python train.py --num_hidden_layers=15 --hidden_size=256 --num_attention_heads=4 --num_key_value_heads=4 --head_dim=64 --intermediate_size=704 --vocab_size=8192 --hidden_act="swiglu" --norm="layernorm" --norm_place="pre" --norm_eps=1e-05 --positions="learned" --qk_norm=false --attn_scale=0.125 --bias="all" --tie_word_embeddings=true --parallel_block=false --init="normal" --init_std_qkv=0.0312 --init_std_o=0.00571 --init_std_up=0.0312 --init_std_down=0.00571 --init_out_by_depth=true --optimizer="adamw" --learning_rate=0.00105 --beta1=0.9 --beta2=0.95 --weight_decay=0.036 --lr_head=0.00266 --warmup_steps=225 --schedule="wsd" --decay_fraction=0.716 --decay_shape="linear" --final_lr_fraction=0.0 --batch_tokens=[8192, 16384, 32768] --max_seq_len=256 --doc_mask=true --z_loss=0.0001 --train_tokens=245500000 --max_steps=15817 --dataset="wikipedia_en"
Each number is 128 + 24 x the weight over the matrix's rms, rounded and kept within 0 to 255. Layers, rows and columns count from 0.

# layer 2 MLP down (transposed), 704x256, rms 0.107, rows 38-72, columns 64-127
[[136 131 145 167 120 141 151 169 136 102 103 134 141 122 118 174 113 133  95 139 120 151 115 128 131 112 175 112 145 134 157  89 135 109 132 132  82 147 109 120 138 131 144 174 115 143  88 157 140 136 179 136 116 104 147  94 171  99 102 148 105 172 122 162]
 [126 184 151 125 127 129 152 100 106 146 146 144 102 130 152 153 141 130  78 160 146 180 110  79 142 144 145 104 177 127 165 125 128 104 110 104 157 104  99 141 120  98 132 157  88 151 127  82 182 137  84 142 132 132 100 135  94 132 137 138 109  94 127 123]
 [133 123 131 113 135 172 116  93 144 122 119 108 141 139 105 114 116 135 130 126 140  93 157  93 153  97 158 124 133 128 141 157 140 138 162  89 129 110 159 140 104 132 137 124 149 153 130 134  95 110 141 119 112 111 140 107  82 106 111 102 127 148 124 110]
 [102  99 147 151 143 112 152 150 101 160 128 110 145 104 114 135  89 166 136 139 148 101 112 118 139 149 105 142 124 171 148 146 156 111 141 112 139 122 109 177 119 101 102 131 167 122 154 106 154 108 159 122 132 112 124 166 157 126 132 117 126 126  98 172]
 [130 123 118 138 106 148  80 120 111 129 115 161 112 148 103 158 155 148 112 142 138 130 178 138 118 145 165 127 131 117 122 116 112 161 123 155 137 147 110 152 114 159 141 117 140 130 110 105 120 123 124 136 125 123 134 106 148 111 105 125 124 146 128 101]
 [142 134  85  80 119 114 111 140 140 148 121 121 139 117 110 161 138 148 132 107 156 121  96 112 128 127 163 121 128 135 126 144  92 140 149 135 111 124 140 128 115 119 125 118 109 123 140 185 153 116 146 129  87 119 155 121 137 118 134 171 137 152 114 148]
 [158 125 106 144 107 118 152  94 104  77 124 165 134 134 122 127 119 117  92 134 138 142 116  65 108 150 155 152 132 162 119 149 127 115 109 117 126 151 145 116 148 125 133 137 145 122 136 139 121 106 123 123 102 166 120 126 113 134 102 169 132 110  98 135]
 [109 141 128  89  86 143 120 134 133 126 139  43 149 112  87 115 142 164  99 136 128 146 130 128  70 127 160  91 119  65  83 104 101 100 131 148 140 124 121 144 115 121 126 119 137 163 117 130 165 126 152 135 164 156 124 116 153 118 121 127 152  94 127  97]
 [ 99 137 124 118 113 109 125 126 166 111 108 125 120 115 126 144 135 129 114 134 170 136 114  91 165 171  83 114 149 134  72 126  96 114 137 148 131 125 142 123 119  87 139 128 140 178 113 146 119 125 144 159 109 134 133 157 143 159 128 128 130 143 124 139]
 [147 130 121 105 100 115 125  98 139 149  96 130 141  96  85 140 129 139  89 127 114 122 111 104 103 130 139 114 145 100 138  97 133 147 125 174 138 139 143 137 112 138 132 118 116 135 145 138 140 130 140 124 114 124 138 121 143 124 113 150 147 128 139 115]
 [ 94 111  86 135 113  96 115 117 111 132 113 112 119 110 130 140 116 120 152 161 113 137 195 112  99  96 123 119 132 110 140 110 148 122 146 142 146 134 127 133 120 121 172 107 139 164 154 130 141 118 151 105 100 126 144 142 164 144 133 129 158 134 155 117]
 [129 136 104 139 157 131 147 163 105 122 105 133  95 107 126 151 130 124 134 125 137 116  97 142 140 185 114 149 119 134 121 126 161 122 116 160  80 101  98 121 148 157 112 150 114 107 148 153 124 115  69 133 108 135 122 143  92 132  92 144 136 101 141 103]
 [170 125 132 118 149  99 127 134 134 121 148 127 128 143 151 144 101 157 123 163  90 111 160 135 189 125 123 145 153 159 109 105 120 150 123 135 167 125 126 154 106 117 127 124 123 163 121  94 120 144 129 126 153 114  94 127 143 157 161 108 168  59 135 117]
 [130 157 119 107 143 132 176 166 140 112 115 102 101 137 180 108 143 101 144 158 104 128 122 163 156 130 135 118 138 114 114 125 182 147 137  92  99 167 124 106 105 126 117 101 124  86 101 137 130 138  88 197  94 119 121 126 161 104 125 154 146 151 119 146]
 [137 145 152 104 108 139 129 137 165 153 143 117 149 120 114 138 138 142 136 140 126 154 168  96 120 116 114 137 175  95 105 133 109 119 145 135 136 104 141 103 124 115 138 146 108 138 121 120  95 142 138 116 143 147 117 103 111 139 137  95 145 126 131 123]
 [152 117 134 173  75 164 155 117 122 143 180 134 121  86 129 131 101 135 116 142  89 127 154 107 101  74 152  96 152  92 101 104 124 100 131 143 151 124 162 135 104  87 162  77 123 103 114 129 114 148 122 149 155 133 151 115 143 134 101 136 131  90 135 160]
 [132 123 148 133  91 125 101 146 116 193 146 130 155 152 164 134 100 140 173 106 126 146 159 161 147 118 104  90 113 126 111 112  69 127 115 165  90 168 123 142 131 123 119  96 110 154 106 166 124 135 119 113 108 154 137 162 118 108 152  81 110 131 115 171]
 [ 94 115 140  93 129 144 140  94 126 157  94 124 162 104 130 145 131 118 133 114  95  92  60  85 130 127 147 150 105 154 144 134 117 142 113 117 116 117 105 140 152 171 161 156 138  86 134 140 120 121  80 147 140 119 157 138  75  92 183 136 121 114 144 157]
 [119 162  90 149 128 129  73 146 134 111  97 108 124 165 125 135 112 101 167 130  97 128 148  92 138 140 142 146 116 129 166 137 126 130 125  93 146 117 147 115 141 112 148 165 140 148 138  97 158 133 112  91 121 124 129 158 144 128 141 101 106 109 139 110]
 [166 108  92 126 134 162 103 133 105 145 115 120  97 114 109 106 110  92 102 150 129 127 150 150 165  98 125 106 112 107 120 120 117 145 156 132  98 119 132 136 120 147 189 131 145  94 132 124 112 124 126 164 136 142 131 130  92 146  98 110 123 105 161  87]
 [142 148 154 130 135 132 117 139 143 113 157 117 115 120 136  86  94 128 152 122 121 104 109 108 104 135 131 127 131 150 128 126 141 118 127 140 103 143  92 142 125 137 190 144 130 118 109 186 141 109 110 143  84 141 122 119 148 113 137 133 199 133 138 125]
 [118 166 135 104 150 121 114 117 124 123 152 109 126 129 152 161 109 145 134 113 140 140 111 146  48 144 109 163 129 103  96 150 123 141 110 117  93 131 104  97 143 152 157 130 144 134 103 125 196 128 101 161 155 160 105 106 134 169 133  99 138 106 112 140]
 [113 131 127 144 139 142 114 157  87 138 171 140 164 145 147 143 132 149 110 144 148 219 103  73 114 154 144 125 147 108 171 110 114  92 127  82 189 112 107 165 161 123 131 118 114 117 161  80 113 142 114  93 127 158 153 125 154  90 102 178  98 118 144 153]
 [ 97  89 131 122 153 118 139 151 141 114 103 122 123 120 143 191  93 133 121 150 102  92 116 135 131 161 132 134 103 124 115 122 124 134 136 123 155 130 110 112 178 110 102 129 130  99 128 138 128 102 126  95 150 104 113 177 177 130 131 107 100 129 132 129]
 [125  98 122 150  93 135 159 132 135 123 139 129 121 135 115 155 105 163 117 105 133 148 140 173 138 125 119 128 131 132 133 142 112 110 139 126 120 119 105 101 105  88 107 147 139 115 111  94  83 126 131 137 127  97 127 153 151 131 100 130 148 139 143 142]
 [144 146 141 130 137 139 137 133 167 117 152 136 118 139 127 136 119 118 111 141 152 141 123 150 123 126 109  93 135 125 142 115 118 136 123 146 117 148 105 132  96 142 137 105 124 107 106 131 139  97  82 106 141 108 114 111  76 129 123 175  83 139 131 138]
 [138 133 124 160 148 106 147  86 106 105 112 135 136  92 140 144 153 165  97  89 116 167 192 138 139 134 148 118 144 123 162  89 152 123 122 153 180 136 115 102  92 140 120  93 119 106  98  98 133  91 114 111 133 170  94 166  96  98 189 123 126 136 126 139]
 [133 183 113 151  87 159  88 142 111 107 166 105 141 133 123 102 149 148 131 110 147 126 150  84  99 129 157  70 120  93 130 102 101 116  72  99 109 116 177 101  52  78 134 127 142  82 191 112 115 171 120 179  92 106 173 115 117 130 112 143 158 145 135 105]
 [121  97 138 114 137 135 113 131  75 101 101 122 167 149 124  96 142 119 121 164 106 149 164 106 113 153 103 170  88 165 152 138 184 130 129 134 169 104 147 140 128 115 179 188 141 101 162 183 103 128 116 117 148 150 150 108 132 124 119 120 134 106  95 132]
 [103 127 154 117 121 132 124 141  95  92  98 100 101 133 138 166 125 142 153 135 113 109 129  84 144 115 154 162 142 164 104 103  86 129 120 175 130 155 129 164 138 118 119 135 108 110 183 112 106 147 149 176 142 179 106 122 146 111 134 105 153  63 118 123]
 [155 159 121 145 132 173 171 106 151 140 146 107 114 143 108 130 134 129 104 121 119 119 130 165 106 125 116  97 119 146 130 158 147 176 112 151 152 114 139 155 126 113 131 147 147 100 121 149 155 127 139 123 113 107  85  97 130 152 131 130 122 115 114  90]
 [133 171  86 117 156  99 127 111 140 102 116 122 135 143 114 135 147  73 130 118 156 160 144 188  81 105 152 131 111 106 107 138 140 122 140 121 124  91 144 128 122 132 103 128 145 107 122 131 145 122 131 157 156 126 157 154  99 155 128  99 120  90 107 155]
 [132 159 138 112 121 119 133 128 125 175 134 131 129  96 189 118 143 151 128 121 112 120 171 156 111  87 122 118 111 139 111 126 132 123 105 126 151 102 128 145 112 102 106 172 104 109 139 103 122 129 115 120 113 123 132 111 152 116 106 143 148 129 138 105]
 [113  73 137 109 133 101 150 106 120 138 115 189 134 109 123 129 147 126 129 138 166 118 133 115 140 125 139 151 127 124 143 153  90 173 132 144 127 157 106 101 129 152 111 130 126  93 109 196 144  93 158 115 111 106 104 116  92 121 123 127 166 105 136 150]
 [ 79 102 118 126 132 138  82 134 132 143 127 118 128 108 163  95 119 129 153 112 167  80 157 200  84 126 138 140 146 113 137 113 124 182 167 131 153 152 116 122 106 117 151 114 136 103 131 143 123  99 142 134 140 127 110  90  98 133  74 119 130 162 147 105]]
# layer 2 MLP gate, 704x256, rms 0.114, rows 39-73, columns 64-127
[[200 148 137  75 120 110 112 159 168 121 159 176 163 167 127 101 116 131 155 163 116 126 126  78 146 164 138 143 101 117 144 139 133 131 114  69 101  98  87 120 165 166 104 101 133  91 105  86 150 123 123 101 147 172 153 112 124 112 140 103  83 151 153 131]
 [177 151 130 111 165 127 128 126 146 165 126  92 149  98 159 153 107 101 124 134 110 136 129 119  98 162  83 129 110 136 145 153 135 125 140 111 101  80 118 150 160  97 153 103 142 136 124  93 141 120  99  93 150 102 161 106 118 126 140 118 136 110 186 154]
 [133 131 145 101 178 151 178  66 127 132 135  93 146 133 136 137 115 124 121 140 120 123 161  88 157 116  99 148 142 132 134 109 129 127 166 114 151  98  89 136  99 139 137 105 120 113 137 131 155 136 155 164 175 124 154 134 117 161 118 115  99 151 106 121]
 [170 125 128  87 148 138 124 114 144 129 198 122 135 121 136 172 126 118 114 150 126 141  77 127 138 116 122 119 132 144 170 123 137 156 106 110 156 130 142 104 151 172 122 150 166 113 160 108 186 132 110 104 123 173 167 150 108 145 179 107 119 121 146 121]
 [104 151 124 105 153  86 123 126 136  98 139 132 133 163 109 138  95 114 130 110 132 140 166 168 129 114 184 154 123 128 116 105  91 172 112 124  92 143 121  98 104  99 148 121 106 174 105 132 133 141 154 118 131 105 129 121 126 134 104 144 133 136 100 132]
 [ 84 144 126 112 141 146 117 119 165 151 155 125 102 113 170 125 160 177  98 102 140 110 116 136 158  91  86 152 117 132  83  95  91 183 160 113 143 163 136 145 112  86 127 129 142 120 137  86 142 133 158 136 107 159 127 103 171 110 141 123 112  98 148  97]
 [150 121 112 150 131 120 143 170 156 132 126 111 100 102 182 116 102 113 130 139 125 151 152 114 143  97 150  85 129 126 129 180 140 110 108 103 124 120 138 107 132 160 170 104 111 162 137 104 118 118  78 113 120 124 131 171 108 112 134 133 102 110 157  96]
 [144 133 131 124 141 126 152 150 142  92 153 152 124 149 163 180 141 103 145  99  87 114 107 148 101 191  70 109 119 129 119 124 132 103  97 140  84 156 168 130 152 144 117 122 152 120  92 118 104 121 158 146 103 127 118 156 144 147 126 114 103 146  99 112]
 [175 132 110 112 125 107 127 115 126 135 118 169 141 104 100 120 134 133  95 129 108 147 144 150  94 171 158 132 148 113 131 126 168 133 138 129 140 139 142 143 105 122 125 119 157 143 124  92 121 131 131 114 107 123  96 120 118 117 113 128 103 111 103 102]
 [158  98 139  91 130 127 146 184 158 126 142 131 160 133 114  93 152 117 105 104 163 118  92 103 157 145 130 130 142 138 136 143 132 169  85 105 130 152 138 169  94 127  78 123 165  66 108 152 128 120 128 142 172 158 182 139 127 140 147  84 151  99 159  96]
 [101 120 186  87 126 108 100 127  93 163 115  85 180 107 118  77 137  97 101 110 159 129 140 115 140 125 113 120 140 147 181 149 145 122 141 155 144 131  99 113 143 129 162 105 142 103 128 115 130 126 146 102 122 139 151 137 134 124 119 135 125 146 126 175]
 [138 150 129 146 137 109 107 154 110 137 107 132 165 123 159 156  88 101 117 155 100 113 165 118 113 129 161  98 118 155 113 128 136 141 169 150 134 106 159 102 132 123 141 125 142 127 114 102 167 120 119 115  82 119 155 172  75 101  87 122 120 137 144 144]
 [136 121 153  96  97  96 122  88 152 103 158 119 126 135  97 149 100 141 145  96 140 114 136 123 135 146  88 152 132 175 133 113 103 189 134 137 119 149 140  99 101 106 110 103 141 104 156 125 134 104 172 127 180 100 122 113 142 156 153  72 127 115 134  95]
 [114 135 139 134 128 141 179 119 117 166 105 137 150  80 113 109 137 113 125 126 122 100 142 134 162 181 119 136 128  95 132 134 131 109  76 125 128 127 151 104 112 136 117 160 146 121 147 126 151 152 125 138 115 110 135 137 125 132 150  89 119 116  89  93]
 [103 141 121 169  89 167 167 123 100 127 174 144 127  91 151 158 118 166 102 187 107 108  96  55  82  80 136  89 183  97 131  96 151 116 129 130 117  87 132 126 127 112 175 122 138  83 102 105 135 116  91 148  85 156 141 135 160 149 135 154 127  88 143 199]
 [149 128 138 158 122 126 119 110 130 159  90 142 149 130 127  99 116 112 131 133 133 114 141  49 107 131  94 109 145 104 116  85 141 119 117 139 114 125 175  98 113 157 152  91 156 149 168 132 129 139 137 176 133 130 197 124 142 127 133 158 113  96 100 145]
 [124 130 120 148 129 114  90 117 161 139 144 142 167 137 131  99 120 144  96 161 111 149  95 150 181 142 134  75 142  78 138  68 136 170 125 109 109 136 156 139 152 126 124 100 185  83 153 111 108 115 114 146 136 160 142 164 161 135 138 149 102 118 157 103]
 [ 58 130  67 170 128 107 184 143 119 174 122 120 130 114 105 162 152 120 103 142 116 154 115 115 113  91 121 143 113 142 133  94 176 104 131 161 182 141 117 153 113 147 181 115 111 141 128 164 131 133 118 123 113 153 132 127 111 176 136 157 161 123 133 148]
 [115 165 136 141 149  70 140 131 156 135 158 151 171 135 139 120 117 166 144 122 123 149  89  99 114 144 124 153 147 116 167 140 161  65  84 131 160 161 141  79 129 134  83 159  91 144 135 135 117  92 122  85 132 101 126 163 178 127 149 140 167 145 100 142]
 [139 146 110 158 158 158 136 164 128 138 160 141 160 128 160 125 147 162  67 175 103 158 133  96 110 132 104 102 109 146 116  90 141 176 122 113 170 143 136 111 103 164 132  93 187 114 158  84 154  99 101 109 155 142 164 156 156 139 146 130 110 105 156 131]
 [145 125 170 120  99 159  96 124 136 137 125 108 144  90 115 109 128 114 133 118 126 163 137  89 174 138 146 108 142 147 165 116  99 127 132 141 147 134  96 111 133 130  99 115 119  91 110  39  83 164 128 146 105 114 134 163 105  98 146 173 141 130 152  92]
 [129 140 122 114 160 120 159 109 120 150  84 162  93 102 146  99 125 114 108 168 162 110 114 178 153 104 121 151 100 180 103 208 150 118 156 157 115 123 132 145 111 141 138 155 173 168 136 151 153 118 129 196 147 119 124 169  82 132 158 112 151 162 129  26]
 [166 147 135 153 161 114  88  93 116 134 117  87 152 158 146 153 141 132 141 130 133  98 131  93 115 136 122 146 102 125 104 131 108 158 140 107 107 156 151 124 150 144 125 171  84 132 102  98 132 159 120 123 153 168 104 151 134 174 147 163 139 129 126 126]
 [129 155 140 146 167 161 180 117  97  82 126 106 100  95 128 120 134 132 110 118 127 144 144 116 124 161 102 109 136 102 154 176 127 127 106 122 162 124 123 131 142 136 130 165 184 125 143 125  88 159 107 142 115 106 106 114  97 121 118 171 158 109 138 133]
 [135 179 177 116  95 150  98 153  76 158 172  77 128 110 117 130 139  81 123 153 129 159 131 120 149  98 119 111 170 160  96 180 133 112 163 129 152 157 165 148 122 119 155 120 128 112 120 131 140  83  77 128 149 172 139 156 126 175 126 188 153 194 142 121]
 [119 108 100  89 101 126 139 136 145 168 131 131 120 158 144 123 110 109 133 169 138 125 106 144 134 127 153 113 115 130 127 157 153 141 129  91 115 111 109 146 191  85 104 155 149 131 157 159 118 170 148 137 134 108 158  84 117 128 109 149 126 152 148  86]
 [144 207  95 174 135  98 108 124 160  91 179 149 112 146 175 137 113 185 131 114 142 133 111 114 140 142 114 120  79 100 147 100  88 135 104 116 151 144 151 136 111 131  95  75 136  64 174 124 136 145 124 122  75  97 136 138 150 104 146 170 101 161 128  89]
 [129 151 146 157 152 104 130 161 140 177 116 141 143 123 107 138 114 113 127 149 104 122 127  86 107 159 134 127 123 135 134 113 111 142 160 114  66 121 100 105 124 144 124 103 132 126 141 174 125 137 126 105 116 122 140 117 153 152 143 168 114  83 131 149]
 [162 115 132 124 125  86 169 149 146 140 209 127 105 107 113 102 121 116  98 145 163 199 116 140 103 152  64 130 133 116 145 119 135 109 152  54 119 151  74  78 126 112  95 136 159 136  87 102 133  96 126 113  93 102 113 137 141 126 166 139  96 152 157 147]
 [136 148 101 107 132 151 161 140 127 138 125 117 114 103 126 122 148 161 105 139 113 112  84  63  98 158 120 129 127 144 120 109 132 127 151 143 120 117 102 112 136 150  73 113 112 122 160 154 101 140 117 133 173 143 106 152 141 129 118 127 110 120 118 166]
 [ 81  96 123 141 110 160 149 103  87 152 105 125 119 114 143 153 149 121  96 123 142 151 165 108 161 112 152 146 117 150 126 139 150 148 107 124 138 126 141 100 154 117 141 151 130 143 135 105 129 139 135  93 116 127  91 112 136  68 104 155 154 140 144 127]
 [116 158 143 116 181 141 124 134 117 131  85  87 100 143 116 127 131 161 121 123 153 133 103 120 142 125 171 148 156 137 172 120 152 126 114 116 111 160 132  91 139 110 139 103 163 117 126 144 113 118 117 147 154 117  92 131 124 144 149 125 146  97 139 125]
 [167 117 154  96 165 101 141 101 101 157 105 145 146  98 115  89 159 136 146 136 176 135 134 129 183 104  85 139 163 132 144 136  98  93 140 122 150 156 109  80  83 167 149 123 121 116 121 144 148 123 126  95 110 133 148 142 127 120 141 124 128 103 148 114]
 [116 110 160 113 116 124  99 162 138 117 144  99 136 122 186 110 175 170 165 135 166 106 104 191 147 163 113 119 131 133 154 121 181 172 117 153 150 143  82 161 119 145 105 132 138 131 145 118 123 103 110 120 174 144 126  83 120  95 144  95 116 126 151 114]
 [109  93 119 151 182 109 161 144 151 122 127 122 136 125 115  96  89 114 126 136 151 146 151 139 135 163 129 117 154 112 139 123 128 114 151 120 164 120 120 123 115 110  71 165 137 113 145 162  54 118 137 149 123  98 142 176 165 151 134 132 135 145 109 147]]
# layer 2 MLP up, 704x256, rms 0.108, rows 39-73, columns 64-127
[[113 127 125 122 136 187 145 147 171 119 162 121 118 158 123 102 123 129  82 111 135 139 133 110 156  82 141 124 181 104 139 122 156  84 113 123 152 113  82 135 150 146 151 121 131 135 123 101 103 129 105 116 165  95 121 138  66 177 119 104  91 122 144  99]
 [131 116 115 113 115 174 122 115 126 157 114  98 112  83 148 132  98 124 107  98 128 141 154 142 136 131 115 146 105 116 164 140 128 158 155 118 101  79 159 112 152 104 159 114 120 138  87 104 101 159 126 105 145 119 130 105 110 107 112 109 114 135 171 131]
 [135 105 138 104 116 152 141 128 156 102 148 140 125 151  98 141 101 125 111 132 149 115 190 150 117 107 154  90  60  85 100  99  83 155 145 112 138 130 173 125 150 148 144 123 111 143 128 102 105 121  78 127 101 147  95 123  82 123 111 149 135 100 138  99]
 [167 100  98 111 128 113 115 158 150  96 122 158 131 140 125 143 128 124 153 106 125 117 153 152 106 109 149 124 122 123 127 130 141 188 135 133 145 156 116 171 141 122 115 115 132 102 128 125 123 162 160 118 138 122 153 100  84 144 108 116 119 130 134  86]
 [ 76 114 149 163 134 128 134 111 131  91 117 125  96 117 148  95  99 112 131 125 125 124 175 143 104 111  88 141 127 142 121 114 137 161  84 120 114 123 132 101 119 142 115 116 118 139 103 113 158 117 135 134 138 177  99 118  96 103 142 100  84 126 148 131]
 [137 133 136 129  90 161 131 155 176 132 122 100 116  85 170 109 156 110 114 143 173  99 128 131 148 147 118 107 140 123 130 121 137 179 129 146 119 147 128 142 108 143 113 140 130 114 156 114 162 130 131  91 147  97 139 104 151 146 127 130 151 126 136 140]
 [130 119  99 137 121 167 122 167 127  97 100  67  95 122 157 129 142 118 101 125 106 134 168 142 121  99 158 132 118  91 105 132 112 109 129 115 134 134 147  85 127 148 149  79  94 150 117  74  93 132 128 128 175 123 132 143 130 125 125 128 113 119 149  89]
 [114 140 150 169 135 115 173 123 157 152 112 103 113 136 127 163 171 134 113  76 106 156 102 156 114 156 105 142 113 145 119 155  95 111 133 131 120 153 198  97 155 112 137 157 182 130  97 127  93 134 164 135  98 131 186 200 141 172 128 114 128 138 124 127]
 [130 141  97 109 123 117 155 123 115 172 170 125 107 166 145 106 136 153 189 131 127 114 152 178 155 127 128 153 110 131 139 158 133  92  98  73 129 173 132 101 110 123 108 139  95 119 109 154 162 128 125 107 133 132 131 136  87 130 132  90  49 119 140 103]
 [141 154 151 140 106 155 111 126 162 124 140 119 104 114 130 125 135 150 106 116 101 134  94 112 163 101 110 132  84 147 182 164 151 110 156 138 137  70 132 146  90 125 142 132 125  93 133 131 147 135 157 143 105 135 151 145 135 146 121 181  97 177 124 162]
 [176 111 147 110 113 137 154 109 175 141 150 135 140 145 134 111 138 152 121 154 106 128 178 120 101 101 174 128 164 145 132 100 122 118 106 113 127 142 102 140 131 147 142 154 124 184 110 112 132 166 190 113 149 106 103  94 152 146 115  96 147 104 116 170]
 [115  95  86 163 138 153 114 184  92 133 135 127 127 163 125 120 113 143 112 144 166 114 133 141 145 123 115 152  83 156 193 130 124 128 111 142 112 158 143 120 129 133 139 102 117  92  97 127  89 121 128 148 145 130 130  91 122 102 103 135 126  88 119 104]
 [115 106 112 119 109  99  86 109 132 121 140 129 111 149 121 151 110 128 184 112 133 115 144 109  95 128 150 153 138 155 176 116  90 140 134 107 119 117 169 157  87 132 107  77 150 113 132 137 115 147 114 114 141 122 128 105 155 175 157  91  95 127 111 103]
 [100 148 148 137 136 134 126 110 141 159 144 127 150 137 151 150 156 132 174 131 113 136 135 133 128 145 135 147 149 110 136 154 116 122 125  92 105 126  86  86 146 127 110 134 117 127  94 155 129 143 174 123 123 126 133 110 120 107 115 108 139 163 117 122]
 [147 137 142 101 131 147  95 119 141 160 162 100 134 144 132 137 107 157 172 107 136 121  81 178 108 114  68 176 114 160 148 123 106 126 156 100 133 119  94 100  91 171  89 121  98 194 119 142 171 102 186 134 145 150 109 120 137 148 141 143 115 148 141 104]
 [151 114 137 140  85 114  95 110  93 150 117 125 147 121 116 120  88 110 109  91  95 106 155 176 153 121 140  86 142  64 114  87 151 142 144 165 130 162 160 137 103 159 110 117 131 141 110 138 140 170 121 127 103 161 128 110 134 140  92 120 141 134 139 146]
 [117 127 124 140 128 115 135 132 121 115 133 121 146 159 133 124 154 127 116 170 117 164 103 106 183 132 121  93 171 115 126 104 137 114  82 127 112 109 107 121 155  89 180 132 127 136  94 156 155 131 118  98  95 148  89 105 134 170 117 116 147  81 117 130]
 [178 115 106 144 151 123 130 107 163  97 154 180 134 153 110 175 127 144  95 129 119 110 154 124 118 113 157 123 156 121 136 148  55 149 122  91 112 106  95 163 134 162  79 100 134 114 112 117 196 118 149  86 132 116 130 124 151 132 114 148  84 145 106 150]
 [ 94 156 116 136 146  70 130 144 155 105 175 152 155 131 141 105 109 130 160 141 135 135 119  74 106 113 127 151 152 105 120 138 163 111  99 122 136 132 146  75 107 127 111 134  86 166 108 122 115 137 132  94 136 101 159 130 177 161 153 135 157 146  78 180]
 [106 175  84 108 108 137 108 138 140 142 135 140 121 109 154 150 172 156 120 159 133 210 101  85 117  95  86  93  91 155 133 111 135 138 113 139  67 101 103 154 114 133 160 133 125 128 161 159  97  93 109 121 103 188 132 109 140 126 132  86 130 130 114 112]
 [115 151 121 161 171  72 134 134 110 139  80 140  82 112 138 157 141 133 156 117 155 111 138 131 160  87 168 137 151 139 130 120 107  98 114 135 131  87 142 133 141 126 146 132 143 143 171 119 113 122 171 125 160 104 152 127  87 110 117 127 122 126  91 155]
 [129 116 148  93 190  77 161 127 106  82  67 102 156 104 167 138 103  98 165 173 130 127 107 206 116 138 120 145 150 196 110 166 106 160 143 180  93  88 117  99  87 121 114 153  93 158 128 190 160 115 165 171  76 167  70 145 103 128 158  74 129 132 105 107]
 [ 85 130 103 108 126 124 187 179 134 151 146 147  89 110 115 116 111 113 153 145 121 131 129 123 114 138 144 126 130 124 133 156 128 112  98 113 140  89 120 185 123 106 115 116 163 108 113 178 155 106 155 109 110 151 150 117 146  93 122  70 123 116 129 139]
 [121  97 103 133  72 126 107 109 159 126 145 156 155 144 127 147 142 131 153 102 154 129 133 153 163 114 110 140 117 112 102  88 103 149 108 153 128 100 115 140 113  89 142 133  48 152 123 138 134  98 183 112 131 156 129 152 150 126  98 117 119 121 117 163]
 [112 149  84 119 131 155 166 107 148 143 124 166 108 116 103 116  89  98 152 156 141 132 132 143  94 123 144 123  82 121 170 102 161  92 140 139 142 133  97 128 157 128 145 144 118 108 150 175 122 131 114 123  88  85 151 153 108  83 115 128 129  98 123 120]
 [148 140 125 143 124 160 142 114 143 117 132 127 148 135  98  95 134 150 115 100 146 176 103 143 130 122 102 126 152 120 106  96  88 100 153 125 130 158 136 107 102 145 166 161 103 157 134 158 135  96 153 138 135 116 119 170 151 141 139 159  93 144 109 158]
 [103 181 106 138 141 122  48  96 119 139 129  92 161 149 155 111 128 106 147 134 136 104 141 137 104 150 175 104 131 141 143 159  93  92 150 135  72 114 145 111 137  76 134 119 174 120 114 141  79 161 109 132 146 137  81 149 133 194 134 114 176 158  96  85]
 [110 175  85 168 150 117 127 106 134 125 131 124 108 143 144 142 137 154 124 154 152 143  91 106 164 137 162  97 138 152 146 139 106 184 110 129 108 106 122 107 119 156 130 138 134  99 120  89 161 142 133  92 107 126 121 117 105 137  97 189 130 128 123  99]
 [120 150 140 142 142 105 125 135 174 143 131 155 182 117 105 123 147  86 114 165 166 139 120 129 123 135 102 100 146  83 111 140 148 155 155 136 139  95 132 124  79 121 170  93 101 131 123 167 181 128 110 108 150 133 140 182 129 128  94 125  90 104 135 102]
 [126 139 144 152 114 130 128 102 123 133 109 147 134 164 174 107 178 136 128 105 137 104 138 133 103 134 155 128 116 133 138 112  91 123  91 116 147 159 150 165 173 122 136 109 139  98 118 119 162 128 134 157 112 140 122  99 120 165 133  98 138 153  95 179]
 [152 119 145 170 105 115  98 123 136 144 114 119 124 124 159 106 115 167  86 155 130 135  96 111 110 148 113 172 157  95 129  83 120  72 134 121 155 133  88 122 116 144 128 128 155 137 145 128 119 114 137 141 104 107 120 116 137 154 142 129 133 165 107  93]
 [137 106 100 132  96 139 121  98 141 109 133 100 125 145 119 119  95 112 143 134 117 152 117 140 159 153 120 137 146  85 160 150  93 144 134 156 109 135 138 133 166 140 184 102 121  85  88 126 145 142 132 125 129 122 147 121 120 132 126 149 108 151 127 123]
 [116 176 133 184 129 152 132 142 112 136 111 127  72 134  88 112 144 123 133 133 120  92 130 112  67 147 190 153 102 120 140 124 132  81 125 123 135  89 160 142 124 127 136 145 111 125 119 124 106 159 100 131 161 153 132 141 117 149  89 137 135 122  93 152]
 [137 132 149 112 149 110 139 130 143 106  97 100 165 129 170 110 122 120 157 140 115 119 166 136 115 126 119 130 114 139 142  94 123 164 123 137 151 105  97 138 134 150 103  84 149  84 143  91 139  95 144 152 137 142 127 140 163 151  99 101 116 144 157 145]
 [ 99 155 168 152 126 150 129 128  91 131 128 143 130 110 147 126  85 127 134 107 110  77 151 113 115 132 126  93 105 108 171 140 124 124 122 132 101 100 132 120 182 135 137 143 166 143 128 145 126 110 127 140 157 127 130 115 114  96 152  92 100  94 177 136]]